Weights of a small GPT-style language model, trained from scratch on English Wikipedia: 13 layers.
Each number is 128 + 24 x the weight over its row's rms, rounded and kept within 0 to 255. Layers, rows and columns count from 0. The size above them is the row's rms in percent of the matrix's.

# layer 6 MLP down, 256x704, rms 0.078, rows 0-77, columns 352-439
size [ 97 101 101 100 102  95  97 100  99  98  92  99  97  97  99  97 101  97  98 103 101 104  95  98 114  96 103 101 101 100 102 100  98 101  99 103  98 101  96  98 103 100 103  97 105 102  99  95  93  99 110  98  99  99  96 106 101  97  92  98 100  96 105 101 103 102 101  99 145  97 103 101  98  96 103 100  94  99]
[[111 133 133 155 148 130 126 148 160 134 112  92 132 105 126 110  95 130 100 139  96 160 156 103 118 118 117 122 130 130 143 128 100  97 152 161 125 103 147 137 106 101  98 118 132  67 146 111 152 142 121 136 143 133 120 140 154 151 113 145  87 129 111  98 152 125 126 160 124 106 144 155 170  99 121 123 123 123 116 115 115 131 129 139 130 131 156 136]
 [123 120 112 147  67 134 121 157 153 124 152 119 128 180 149 122 149 135 138 104 125 120 123 104 114 119 138 113 140  87 160 132 168 121 108 130 123 119 152 126 114 155 100 130 102 135  91 123 120 152 125 120 124 109 139  84 140 121 147 130 105 122 157 149 139 112  91 142  92 124  62 118 115 148 130 172 125  92 112  96 125  87 106  95 105 125 101 138]
 [121 108 107 137 133 119 163 164 155 144 131 105 139 167 103 112  82 134 136 128 135 132 153  99 158 112 169 133  94 114 124 169 156 112 120 123 133 116 199 141  84 146 102 165 132 157 155 117  88  96 126 153 159 140 129 125 111 147 120 120 152  98 143 115  76 162 146  99 101 140 141 125 157 143 108 130 110  70 135 147 120 139 124 142 129 175 160 121]
 [ 92 118 125 118 160  94 198 129 126 134 141  96 126 106 107 132 161 163  84  93  95 120 112 157 129  83 146 115 131 100 134 185  76 112 141 140 141 116 148 119 159 123 139 113 141 109 116 136  76 170 121  95 110 140 143 124 117 134 110 117 153 113  93 142 127 157 156 129 159 145 179 135 114 142 120 118 136  86 128 137 119 120 147 109 176  92 141 124]
 [123 130 102  99 146 170 176  99 146 122 166 148 117 126 179 128 132 111 128  82 121 112 116 116 159 130 148 104  96 148 146 173 121 119 132 127 152 110 140 116 131 108 116 160 155 118 139 117 172 137 136 119 124  56 153 122 148 145 127 115 160 103 143 131 156 159 139 122 151 128 101 100 121 154 130  85 134 101 134 105  97  88 100 116  91 104 106 144]
 [ 99 137 118 119 122 161 118 126  88 159 143 156 179 150 113 114 108  69 128 130 162 132 133 170 110 131  96 118 150 134 165 163 134 118 128 168 100 128 110  74 104 126 136 144 169 132 152  99 106 110 126  67 160 176 166 134 140 139 125 117 115 110 139 135  75 128  98 100 151 132 111 153 158 131 182 125 166 149  75 138  57 141 170 116 133 129 123 153]
 [ 92 123  99 115 131 127 103 156 139 140 157  98 138  90  97 152  94 115  97  96 139 115 134 147 121 156 127 113 127 131 110 170 113 120 126 111 104 142  96 137 113 108 124 174 121  80 167 135 152 112 147 132  92  71 133  95 188 101  98 142 145 105 143 116 185 163 133  73 141 157 178 143  99 116 132 142 121 105 151 118  84 176 113 119 112 101 141 155]
 [115 123  75 103 141 123 130  86 123 171 153 119 165 138 139 112 189 130 144 146 139 143 117 130 106 119 147 117 102 123 120 118  90 129 164 114 178  86 115  93 112 140 118 131 106 121 165 139 129 131 150  81  78 157 104  96 165 169 110 135 150 115 154 137 124 163 128 139 111 114 165 146 144 134 124 123 120  97 140 176 123 113  90 161 119 129 104  93]
 [118 139 119 159 173 149 154 160 129 110 148  95 123 149  98 118  88 121 138 140  97 140 195 142 173 110 146 149 100 145 113 153 121 155 133 132 133 142 152 132 123 110 124 118 170  82 168 120 128 130 153 173 155 134  98 182 123 180 122 119 117 125 161 123 134 137 137 148  77 143 114 130 147 127 129 128 108 124 117 123 187 140 154 143 104 153 164 102]
 [157 103 109 128 114 100  95 131 144 119 175 121 130 121 152 121  90 102 136 196 147 131 145 148 133 130 148 128 150 118 124 145  90 120 153 176 120 168 124 143 136 155 106 143 133 133 118 155 167 117 178 136 146 146 102 130 126  97 156 131 116 174 141 147 103 120 105 138 112 164 125 163 140 135 139 145 177 146 174  98 106 126 184 114 141 170 100 113]
 [190 144  87 125 146 118 124 111 164 134 156 144 121 172 144 133 101 136  97 119 111 144 108 115 153 122 166 103 144 175 137 120 114 104 108 114 122  86  97 117 167  89  92 128 140 112 139 116 101 112 108  93 150 152  89 146 181 104 123 135 165 135 152  89 169 118 109 119 138 116 103 165 142 133 106 123 129 144 122 146 135 139 130 119 124  91 149 173]
 [125 158 135 122  54 167 154 100 133 119 127 114 131 115 101 127 130 126 122 154  97 135 133  99  68 165 150 118 187  84 159 116 119 170 131  87 100 123  70 176 114 128 163 157 157 147 126 128 146 148 143  57 134 141 102 135 158 140 110 180 135 152 122 109 168 121 147 122 190 136 180  85 144 171 120  94 100 118 145 129 123 100 103  96 118 147 122 111]
 [137 144  94 120 133  99  92 143 116 138 151 102 141 114  78 111 123 122  85 112 110 127  83 158 105  70 123 173 121 126 168 162 148 133  95 129 137 126 134 153 119 119 101 149 136 123 137 105 145 120 130 101 115 102 101 155 129 145  61 118 128 118 114 120 150 149 145 120 142 145 101 155 146 142 125 174 131 130 126 121 130 113 135 105 128 152 164 154]
 [126 169 164 170  81 106 117 122 124 143  93 103  99 104 107 128 155 128 165 121 107 192 116 155 163 151  79 130  78 106 152 140 129 127 149 175 126 152 116 114 105 123 116 143 146  71 123 114  94 121 148  91 110  85 119 132 168 100 120  89 192 181 120 119 127 169 113 135 138 154  82 131 178 126 150 111  70 159 103 106  98 138 139 134 154 164 103 133]
 [122 140 125 125 105  87 132 118 129 141 131 133 160  98 121 116 150 130 122  96  94 112 141 124 114 128 131 150 132 133 116 168 106  99  96 126 172 176 127 156 109 144 172 147 132 120 106 150 121 126 131  79 146 112 121 120 136 160 107 154 137 148 104 142  88 103 115 133  92 161 142 125 129 125 131  78 123 109  99 120 126 102 133 104 126 106 137 106]
 [113 155 134 105 147 117 120 134 115 159 140 103 167  89 135 107 154 148 119 143 147 148  82 127 134 145 167 109 119 186 157  75 128 102 180 101 106  84 140 133 113 142  72 133 124 125 125 102 144 142 135  85 136 131  98 104 141 123 104 108 126 128 117 140  94 152 108  88 139  99 188 148 165 144  99 141 132 143 117 153 147 130 109 109 119 186 129 137]
 [131  73 135 143 146 138 136 162 146 131  92 142 135 167 116 123 115 133 143  85 113 117 122  96 117 140 157 130  75  88  98 135 133 164 111 134 148 154 170 139 139 118  79 128 115 156 130  90 131 138 139 114 155 129 117 132 125 142 126 129 168 135 147  65 103 144 121 158 117 170 109 138  86 150 146  85 130 117 118 137 124 137 143 145 165 117 184 167]
 [ 99 148 145 138 153 141 107  83 107 148  61 165 128 122 129 120 158 110 145 145 120 135 152 136 132 125 145 129  73 146 146 113 121 133 139 182 130 165 106 159 105 125 121 110 113 149 132 135 142 153 164 136  97 108 118 121 128  83 164 133 113 141 161 152 169 119 137 138 165 131 159 119 105 112 154 120 127 128 135 175  99  64  59 139 128 114 163 146]
 [111 141 139 103  81 145 124 113  94 121 130 121 144 169  84 116 107 112 150 108 133 181 131 125 128 104 126 134 158 120 146 101 151 106 113 113 141  92 163 105 132 110 110 113 119 140 110 125  98 154 105 157 114 162 116 107 145  92 111 145 141 174 116 135 137 127 121 119 114 163 115 117 133  90 106 155  72 148 124 145 162 178 116 124 116 149 142 115]
 [117 139 133 107 117 125 119 128 152 120 131  95 131  93 104 134  77 127 142 130  96  77 116 176 156  78 133 153 125  97  89 135 136 106 142 127 119 163 131 172 130 128 153 132 135 134 104 116 107 158 130 103 138 111 106 171 113 113 123 108 131 110 163 105 148 148 114 131 122 184 174 113 107 132  90 136 120 130 124 174 112 120 163 110 132 137 165  98]
 [163 119 173  88 128 159 141 167 118  83 146 108 124 130 172 146 112 158  98 125 122 132 116 119 197 155 147 122 111 151 132 130 103 159 120 143 100 172  99 113  97 102 125 131 105 137 128 116 129 112 135 103 168 115 104  76 139 127 135 147 137 128  80  93 126 120 107 151 143 147 114 140 118 147 130 126  88 118 167 138  96 141 146 153  96 164 145 119]
 [138 115  97 148 115 133 132 134  97 137 134 115 132 117 149 138 119 138 113 107 113  99 148 141 134 136 163 120 104 178 121 109 149 148  90 141 148 142 132 135 109 120 118 160 149 157 180 104 108 123 102 131 137 150 181 124 104 177 139  77  67 124 130 137  45 128 108  96 109 149 159 138 132 150  81  87 180 114 117  98 162 119  99 179 147 139 109  81]
 [117 112 157 131 137 144 123 136 143 143 112 155 151 145 144 186 115 126  99 113 111  83 116 134 122 126 119  95  83 150  91 178 100 104 107 106 159 130 125 103 115 158 133 142  95 118  98 106 134 121 140 136  69 163 126 105  97 153  90 112 128 126 106 115 155 119 119 151 107 158 118 156 132 131 102 124 156 109 113 154 132 131 115 123 149 153 125 142]
 [163 158 138 100 148 119 113 125 143 102 131 146 145 120 166 157 177 150  88 145 156 126 119 116 116 107 116  94  88 121 128 136 152 132 121  82 118 130  95 166 152 117 190 122 168 110 155  90 127 140  97  91 107 112 139 117 115 126  86 139 137 124  97 135 155 127 112 117 126 138 159  94 163 138 138 116 106 142 102 116  88 172 124  95 138 122 134 123]
 [ 92 159 135 119 148 137 141 125 118 104 124 159 138 132 120 163 154 172 120  91  99 133 176 144 126 107 169 116 143 162 116 135 123 127 107  78 141 133  93 119 151 106 137 167 125 160 134 129 175 150 101 116 132 144 154 125 150 103  89 170 124 102 126 140  47 127 149 141 118  97 142 133 125 144 119 132 137 129 117 124  93 115 126 140 130 148 197 139]
 [141 127 120 144 143 146 126 135 141 139  80 148 127 141 111 124  98  95 138  72 120 137 113 142 149 114 146 115 109 113  93 148 149 126  98 108 150 131 101 121 119 118 127  93 137 121 117 126 140 107 144 139 114 110 111 124 144 135 124 139 128 111 130 123 130 124 115 141 136 107 131 166 137 141 146 146 121 155 100 103 172 126 110  97 122 133 131 179]
 [152 147 138 124 121 111 134 106 106 143  88 128 141 165 124  94 133 126 175 116 138 108 125 140 163 152 113 144 123 115 110  85 148 106 117 142 116 110 142 127 163 110 123 162 134 152 159 101 102 137 150 156 117 135 100 150 102 128 100 163 143 116 160 119 154 154 171  93 124 115 166 135 101 115 115 186 101 101 125 141 180 169 107 204 139 136 148 133]
 [139 145 122 137 141 107 144 113 139 151 175 160 160  63 151 142 141 158 105 135 134 107 103 127 144 115 154 119 133 178 109  93 121 138 128 133 151  97 138 103 142 149 115 105 131 127 101 135 161 136 108 115 101 133 122 153 105 123 119 124 110 117  87 137 111 107 152  93 160  93 163 168 111 155 147 134 130 133  80 109 119  99 117 126 163 116 158  76]
 [109 113 162 132  87  99 142 123 110 147 144 153 114  86 160 142 121 148 127 120 147 133 140 107 114  76 138 138 120 134 174 169 171 105 113 140 103 142 175 114  92  69 131  98 117 163 140 119 154 139 121 120 153 126 116 122 160 128 120 137  89 113 140 142 154 120 140  67  65 173 108 115 120 110  61 137 122 111 116 109 120 135 130  83  85 107 109 126]
 [151 136 137 119  83 176 158 156 127  97 131 134 157 145 127 161 119 100 147 123 198 138 118 119 144 104 119 112 164 109 120 106 100 138 117 135 124 162 127 125 150 125  90 121 147  90 140 129 169 114 173 137 156 121 132 147 158 156 111 105  84  90 131 137 116 124 160 159 115 150 179 150 155 150 122 129 169 150 163 127 129 143 106 142  81 146 116 114]
 [169 120 103 113 176 113 102  98  97 186 123 164 106  99 111 122 130 145 117 143 111 137 139 140 121 138 167 128 155 126 110 145 132 130 134 133 113 126 129 127 139 151 105 128 113 134  83 151 155 123 132 158 175 100  94 128  96 129 143 126 117 116 128  82 113 158 174 156 125  98 138 144 104 118  83 118 155 174 101 135 143 136 108 136 116 164 119 128]
 [113 122 137 124  88 128 121 149 101 126 105 133 127 108  78 119 131 147 128 184 100 113 135 102 154 137  86 159 127 131 136 189 130 105 105 141  97 115 117 159 121 107 105 133 108 131 123 118 112 175 137 104 157 145 158 107 154 128 173 109 117 114 171 129 137 160 123 136 105 106  99 109 138 100 104 150 129 153  95 102  96 131  91  79 149 129 132 180]
 [125 123  71 115 100 149 139 125 122 119 121 181 135 117 154 124 143 114 118 151 161 120 139 136 133 124 116 106 151 168 123 145 159 181 135 141 142 124 108 133 144 122 143 146 152 103 130 142  92 210 111 134 127 144 103 143 117 128 134 154 129 118 132 118 113 131 161 114 112 110 143 116 112 144 144 152 111 144  91 170 137 122 122 143 140 130 144 109]
 [150 147 128 160 152 126 127 162 113 119 162 132 149 100 139 153 110 122 143 133 134 110 142 132 111 149 117 120 100  54 147  81 145 128 145 150 147 120 141 190 134 116 132 153 101 149  96 128 123  81 104 113 139 143 143  94 168 151 129 106 108 115 109 104 124 108 140 138 145 155 130 105 168 165 123 122 151 139 169 147 128 141 143 147 106 168 136  89]
 [143 112 134 124 108 174 127 103 130 118 168 133 119 148 116 124 142 127 109 118 138 103 147 145 126 111 195  98 132 120  87 143 140 104 126 106  83 137 107 155 118 103  69 135 119 153 156 152 164 153 110 103 124 117 143 143  83 143 104 112 117 113 133 105 111 155 202 141 104 139 117 129  94 141  98 113 111 151 166 128 119 163 116 132 108 137  76  98]
 [106 125 159  97 128 139 111 156 158 108 115 140 151  81 137 125 147 140 170 139  97 130 151 163 154 158 156 104 118 145 146 135 135 156  97 114  89 179 103 147 147 162 113 127 147  96 122 107 148 133  98 142 154 152 138 130 150 155 139 105 138 108 105 127 156 125 121 157 107 170 149 107 108 111 123 135 120 160 109  64  86  87 156 136 138 129  91 155]
 [129 124 143 114 155  95 156 118 150 128 128 125  60 129 140  99 139 157 114 148 161 145 129 139 125 175 114 122 142 160 133 136 146 106 120  88  92 177 152 112 118 127 162 106 135  96 169 139 146 177 121 106 137 134 133 138 113  95 130 162 154 147 132 123 103 105 116 181 146 131 133 116 102  90 128 164 138  63 160 123 122  51 124 111  89 123 116  73]
 [105 129 132 142 143 136 133 130 131 148 118 127 131 115 109 152 112  80 123 160 111 166 179 173 105 113 148 177 122  93 126 104 128  51 148 145 116 124 160 103 134 142 152  80 161 147 120 150  88 112  58 112 146 178 118 152 138 135  89 115 162 104  97 104 160 112 114 106 116 129 151 133 145 125 134 118 134 145 120 152  93  73 159 153 161 169 127 144]
 [116 185 122 157 136 148 106 134 159  73 159 127 106 113 138 119 157  89 129 120 159  89 121  98 131 128 150 154 126 129 130 132 145 126 123  90 108 155 128  99 119 119 127 150 175 107 143 100 143 141 147 154 105 106 132 128  93 142  67  76 112 139  72 104 132 125 140 107 147 129 127 138 124 131 111 109 113  85 111 118 110 142 112  96 148 156 166  85]
 [100 109  84 120 152  96 116 107 144 157 123 108  99 135 143 111 118 127 151 118 145 109 148 146 126 164 138 112 131 146  88 183 131  94 157 132 142 128 162  94 132 134 129 106 109 150 141 148 189 114 102 120 116 186 106 146 122 123  84  83 142 162  99 130 126 144 107 111 133  72 119 155 138 116 134  92 116 134 135 121 108  80 148 147  93  96 185 148]
 [145 124 147 124 125 133 136 103  98 144 142 134  99 129 137  94 148 129 107 131 142 152 152 131 161 145 163 146 157 130 101 140 123 100 128 145 169 134 138 150  83 137 124 146 135 150 152 164 132 137 131 126 108 159 107 134 111 107 118 137 126 128 103  89 116 140 153 110 125 123 134 139 148 175 111 119 102 163 170 162 134 130 149 150 107 142  98 142]
 [148 142 142 114  88 150 148 141 135 161 166 178  88 111 149 152 164 111 131 125 135 129 152  85 135 128  82 105 108 131 149 122 122 115 147 164 132 151 170 186 131 105 124 123 167 108 149 130 139 148 135  90 171 168 135 140  96 148 126  77 151 122  72 157 134 146 170  99 181  54 131 121 146 103 124 125 166 119 128 127 106 137  95 143 143 124 151 130]
 [161 165 126 126 151 108 132  97 132  98 149 122 165 126 156 145 118 123 145 129 115 115 189 140 107 120 120 112  99 111 140  99 144  66 150 140 124 144 158 124 120 132 133 116 159 145 116 109 178 116 146 131 152 140 118 127 139 142 115 116 114 119 116 133 152 158  97 129  97  97 118 130 168 143 129 129 146 156  91 123 142 148 131 127 109 160 101 119]
 [124 130 138 116  93 152 124 175 120 109 101 115 110 156 165 153 184 103 136  84 136 120 153 127 147 130 133 173 185 140 122 121 151 148 122 107 142 141 145 168  97 100 161 159 141 166 149 114 111 132 100 116 162 109 158 105 118 151 121 127  94 146 184 154 133 132 123 123 131 124 151 126 103 156  85 119 166  86 135  85 152 122 111 145 185 129 121 168]
 [111 113 182 138 109  80 104 130 153 143 139 113 100 108  86 132 125 112 121 144 124  95 137 180 130 119 142 142 118 129 113 114  86  77 147 117 129 102 147 115 158 149 106  99  94 113 143 133 115  91 180 105 140 123  99 107 151 114  89 148 138 119 174 174 111 137 117 123  97 154 136 108  94 105 132 151 118 118 132 119  91 125 138 135 108 122 101 103]
 [167 140  88 126 155  98  88 107 134 150 112 185 141 101 147 125 147 117 134 141 151 119 106 123 105 181  98 135 116 125 141 149 141 166 110 114 113 134 134 123  89 118 115 165 144 121 112 132 144 126 123 109 133 141 129 143 130 143 148 154 153 120 139 111 136 131 118 135  77  98  79 145 163 117  63 124 149 136  74 105  92 113 129 121 124 107 110 138]
 [114 145 115 129 112 131 119 134 130 154 129 126 146  99 116 130 130 113 127 145 113 143 163 124 131 140  98 134 156 161 107 110 153 120 134 137 112 121 105 124 142 135 132 123 117 175 156 112 128 164  98 117 131 133 141 136 134 140  99 136 110 124 131 132 148 144 131 113 159 117 132 107 162 165 151 152 106 118 139  95 130 140  94 151 135  95  93  64]
 [153 109 140 164 150 116 132 105  80  89 124 117 104  91 108 130 141  68 132 110 142 147 145 178  95 132 124 120  69  93 135 122  99 134 156 153 140 140 128 127 188 118  87 128 153 160 111 156 105  91 167 167 143 144 115 211 113 148 169 140 124 126 144 139 143 165  95 120 141 144 133 138 118 158 132 155  95 143 140 132 136  90 100 119 106 113 133  64]
 [106 105 145 141 141 114 114 126 138  94 109 103 152 158 123 149 139 106 101 122 116 127 132 119 140 109 130 104 107 162 121  78 116  83 143 131 141 125 134 154 154 138  93 154 155 146 157 122 169  96 180 151 121 110 143  66 123 109 104 181 115 140 153 144 139 134 152 120 155 122 106 126 131 128  88  87 160 143 133  96 103 190  89 133 139 133 138 118]
 [136 146 141 126 126 111 109 154 158 115 153 138 129 109 136 143  86 138 123 146 150 136 150 105 126 149 172 107 151 116 160  93 153 156 156 147 108 111 150 163 149 183 142 200 143 100 111 101 100  85 116 111 138 133 130 157 177 100 157 149 100 169 116 122 146 142 168  97 125 172 178 128 133 127 111 140  75 160 123 161 138 137 142 159 107 132  93 119]
 [149  92 165 147 130 158 129 147 145 135 118  93 136 155 115 157 138 122 104 103 100 125 112 157 159 138  94 163 104 146 106 120 156 130 135 117 168  92 139 169 150 123  89 163 143 166 153 116 128  96 116 139 138 124 110  90 115  85 120 122  74 146 154 123 146 177  91 104 148 148 184 101 137  79 117 144 131 121 118 124 132 134  88 112 134 123  72  99]
 [137 130  70 123 145 148 148 150 122 116 136  80 115 143 125 140 114  73 158  83 116 117 145  81 159 141 109 161 125 113  93 135 128 150 139 136 162 122 173 119 117  77 123 131 133 163 138 112 137 136 174 121 124 126 123 129 133 130 120 161 140 138 164 165 121 108 118 131 124  91 136  76 116 157 118 106 121 155 138 169 169 122 152 103 140 145 113 148]
 [141 126 114 114 107 102 123 126 129 121 150 121 111  89 112 113 121 104 116 167 108 115  90 153 108 123 130 147 133 154 105 129 110 127  97 129 116 112 118 108 117 155 167 127 102 132 152 134 153 110 136 139  97 136 168 133 148 130  92 138 128 122 123 145 131 133 152 118 132 112 147 102  75 163 161 102 144 113 116 127 104 115 145 118 130 126 128 102]
 [143 110 129 112 110 161  90 134 136 162 134 168 123 136 169 144 158 109 106 145 115 114 133 149 164 136 131  82 153  81 178 129 109 139 115 173 100 120 157 130 171 151 124 130 181 162 107 154 123 154  92 126 105 138 111 116 166 135 138 121 107 104 179  99 133 115 160 134 144 155 158 115 129 139 104 101 120 109 148 109  91 148 117 168 120 103  98 109]
 [110 127 153 123 110 129  99 125 143 129 136  90 114 117 125 116 118 100 143 113  69 116 121 146 134  98  84 137 121 129 154 110 162 119 117 139 130 143 146  63 142 141 133 139 125 148 120  98 148 117 120  97 154 150 148 126 105  96 103 140 135  95  73 150 182 130 136 131 113 121 116 136 130 136 173 141 146 126 116 151 160 112 124 121 154 128 104 129]
 [148 113 138  98 117 128 139  98 108 129 133  99 114 118 127 147 138 114 139 139 131 120  49 174  36  95  96 146 102 145  97 104 106 151 117 115 124 105 161 106 149  91 114 128 130 150 146 153 112 132 131 141  93 178 114 111 146 141 122 126 104 164 125 152 131 140  85 129  83 155 128 142 140 161 110 109 118 144 167 168 134 105 111 125 124 153 129 148]
 [134 133 143 105  86 102 127 159 102 153 131 123 142 135 170 124 128 110 144 126 133 120 151  97  72 143 155 116 112 124 155 116 163 134 123 156  98  98  95 156 134 106 154  88 129 154 148 165 125 143 139 104 158 125 150 111 145 123 137 138 145 172 130 107 108  83  88  73 144 129 141 135 108 144 159 130 122 133 164 121 120 143 120 182  79 118 137 116]
 [148 126 146 103 129 147 148 124 154 126 136 100 150 138 140 188 138 133 130 159 111  98 195 122 147 108 110 117 117 126 149 120 126 125 144 119 131 148 115 137 120 181 108 128 110 122 125  78 115 136 130 115 126 128 164 138 118 102 126 117 126 103 176 116 157 113 145  95 169 112 158 124 128 127 132 139 177 155  84 136  97  77 122 143 122 131 122 148]
 [127 100 183 145 116  90 103  81 112 125  98  98 108 100  90 114 143 157 115 183 103  98 104 117 116 105 133 105 132 120  95 108 106 108 182 117 173  98 159 111  82 138 123 128  91 150 141 137 172 118 144 161 163 102 129 168 135 111  98 148 127 118 132 144 153 118 120 132 101  84 132 157 102 125 149 164 152 150 134 141 106 141 144 126 120 113 150 152]
 [136 104 148 122 106 125 121  77 136 168 132 128 100 138 121 130 175 136 112 141 135 114 110 132 110 149 105  74 122 119 156 113 108 118 112 120 121  78 134 121  75 154 161 159 168  87 118 172 134 122 123 105 160 102 122 112 103 161 145 129  94 135 170 152 115  84 135 168 148 146 143 117 137 109 146 129 169 128 106 105 127 100 113 133  87 143 151 140]
 [ 92 137 187 123 137 111 153 142 168 125 158  89 134 128 121 151  96 115  95 115  90  93 142  99 149 141 175 136  99 150 106 176 118 102 113 109 147 157 121 124 130  89 170 116 138 134 137 118 162  87 163  78 126 103 175 112 136 104 138 149 186 106 130 159 136  99 157 106 126 139 126 126 149 129 171  91 149 127 118 165 117 149 110 135 130 112 108  95]
 [112 116 109 105 118 136 138 141 134 143 116 128 113 149 109 127 169 121 121 155 120  65 106 112 124  96 146  82 133 130  98  60 127 135 134 182 127  83 129 121 180 103 167 129 135  97  65 143 158 145 137 160 119 130 119  66 108  96  96  72  93 142 120  89 147  89 143 154 159 121 163 100 118 127 113  96 159 141 154 156 146 126 127 152 145 102 124 113]
 [177 127 157 137 125 164 107 130 105 136  97 115 121 124 142 132 134 151 146  91 134 125 110 135 141  89 125 133 131 177 128 127 168 126 138 177 154 125 159 154  82 109 129 148 126 123 144 146 141 115 160 126 146 131  80  84 142  98 138  91 134 111 141 137 139 128 121 108 116 133 146 142  94 123 108 172  84 165 131 112 121 146 169 130 134 163 141 156]
 [153 121 143 122 109 137  73  99 146 143 155 124 107  93 100 150 139 117 112 148 142 174 142 159 143 108 121 105 165  92 110 132 134 125 178 138  89 152 122 141 133 113 137 184  89  90  95 143 129 148 148 171 126 165 139 109 130 113 113 157 136 123 129 165  88 116 100 185 144 110  92 127 156 105 133 124  97 112 145 150 136 148 149  98 123 125 128 158]
 [128 112 110  72 144 154 144 152 121  77 108 137 105 106 125 164 122 125  96 130  91 129 148  81 127 169  97 156  84 142  99 102 130  95 154 124 164 169 132 124 107 137 166 143 142 168 116 121 126 113 113 117  91 172 145 115 124  96 111 137 111 168 145 107 118 126 116 143 129 116 132 122 181 133 133 118 150 121 113 130 153 145 115 171 205 111 115  95]
 [141 110 118  90 105 185 135 135 117 124 145 163 115 127 130 129 106 160 116 128 122  95 123 113 136 116 123 177 122 120 129 129 125  86 172 100 113 113 136 196 126 226 123 116 133 145 140 138 155 109 119  99  87 121 146  92  90 124  71 132 129 113 104 113 117 106 131 172 108 111 114  89 134 103  43 135 122  70 104 105 105 106 152 117 100 101 144 137]
 [141 115 140 125 151 108  89 121 164 117 148 128 125 127 127 141 122 105 119 154 114 130 105 127 104 130 161 123 102 118 175  74  89 121 134 127 133 147 113  95 147 158  74 125 107 146  98 118 189 122 139 123 110 140 112  90 177 119 146 150 124 130 102 121 144 130 116 133 146 127 131 131  93 112  86 100  93 152 115 193  99 147  85 127 134 137 123 132]
 [165 131 105 151 138 107 122 127 111 112 105 103 130 104 102 139 110 149 139 127 136 108 149  79 187 149 135 113  89  75 110 124 151  97 105  86 132 169 148 114 174 118 144 133 143 127 123 160  89 121 112 127 105 143 153 135  84 161 152 138 163  76 118 144 101 157 112 130 145  97 152 134 163 147 163  81  83 145 114 132 146 172 127 115 149 171 160 113]
 [124 115 104 106 147 122 137  84 136 151 165 126 166 127  94 144 124  92 101 120 160 135 156 115 102 106 126 109 108 131  94 152  95 117 121 117 140 123 139 107 107 104 130  77 131  99 120 135 102 116 147 111 130 100 112 138 141 103 101 109 153 131 131 123  75 126 124 140 116 118 183 173 113  89 120 119 141 119 117 143 138 101 123 139 136  89 113 124]
 [147 149 158 110 108 158 122 166 125 143 138 162 104 141 153 161 108 168 172 111 160 127 108 151 121 116 100 126 130 117 155 155 128 149 127 118 125 153 124 136 115 120 124 127 117 122 160 149 104 104 135 186  98 154 151 133 112 135 132 148 136 122 114 105 145  94 134 117 149 175 129 134 140 160 146 134 177 118 111 138 126 150 115 145 111 141 160 129]
 [102 184 111  94 138 127 162 127 142 115  99 117 133 130  95 171 102 115 135 107 111 172 115 130 104  93 148 122 109 119 115 140 111 107 154 110  85 119 152 146 114 146 112 100 144 129 135 146 108 115 138 100 118  97 131 126 130 169  88 130 137 161 136 115 130  96 130 109 134 137 104 131 144 144  85 149 134 101 157  93 104 135 126 105 115 147  53 151]
 [ 98 136 134 119 112 130 147 147 130 128 105 148 108  86  78 116 130 154 109  93 144 149  94 129  73 120 114 149 116  78 122 163 127 102  70 108 119 143 171 130 154 117 131 126 145 103  94 136 135 174  80 143 136  62 142 146 143 128 108  68  98 165 129 126 167 170 116 140 109  83 110 112 126 164 127 136 123 120 144 109 134  96 113 137 151 108 186 103]
 [138 106 105 102 159 135 139 164 170 139 138 130 166 178 148 107 113 129 115 112  98 127 109 107  69 121 143 159 114 125 137 132  95 133 118 103 136 112 136 104 109 110 105 166 146 160 143 122 112 138 157 175 170 133  99 137 151 119  98 129  98 150 174  91 123 145 120 132 123  99 134 175  99 141 155 131 145 124 134 136  89 141 138 154 117 144 151 148]
 [116 127 136 107 122  96 141 144 152 136 134 131  82 158 136 142 155  99 151 165 148 111 153 104  74 184 147 153 126 138  86 114 141 144 113 145 151 147 152 133 116 126  69 120 155 172 151 121 116 134 131 135 129 113 135 158 178 121 141 130 100 113 141 107 151 140 149 132 142 143 145 172 156 142  94 117 122 147 137 144 157 140 119 117 113 138 137 100]
 [146 114 128 117 149  75  93  72 123 140 135 136 104 119 134 156 154 164 182 129 142 121 173 163 124 146 119 151 141 129  96 135 134 114 142 119 149  87 182 116 136 131 137 126 114 149 147 131 105  98 118  48 117 124 103 179 157  94 153 133 142 151 133 130 108 140 120 131 108 121 103 147 121 108 138 138 126 142 173 130 143 147 147 144 117 122 135  87]
 [112 166 112 121 143 139 129 133 108 118 147 146 151 101 130 158 103 162 151 147 153 139 115 142 141 180 117 180  91 133  89 102 131 108 132 137 166 136 151  71  69 117 112 101 114 130 160 121 112  91 128 147 173 135 105 142 134 120 109 195 143 112 105 170 111 177  97 112 104 143 155 126  82 106 133 165 132 143 150 141 105 102 142 147 147 147  98 148]
 [106 139 148 126 114 132 119 146 152 131 137 131 108 144 135  79 108 101 166  84 129 129 127 150 198 137 136 126 116 134 105 150 157 126 167  88 121  92 107 128 162  83 123  99 134 135  89 134 132  82 128 158 104 128 109 113 136 171 148 150 144 105 139 153 164  95 112 126  87 157 136 135 141 149 152 131 107 119 116  80 123  94 137 114 115 152 121 117]
 [ 95 117 117 139 101 141 191 104 178 144 131 138 104 127 149  93 134 151 183 144 149 167 139 147 160 138 110 141 112 138 139 142 154  98  94 175 159 172 155 138 119 107  98 121 143 118 116 142  76 147 134 152  80 116 103 132 160 111 114 151 144 149 124 154 171 135 105 101 116 103 146 137 114 111 112 134 125 152 186 146 135 105  93 169 130 127 158 164]]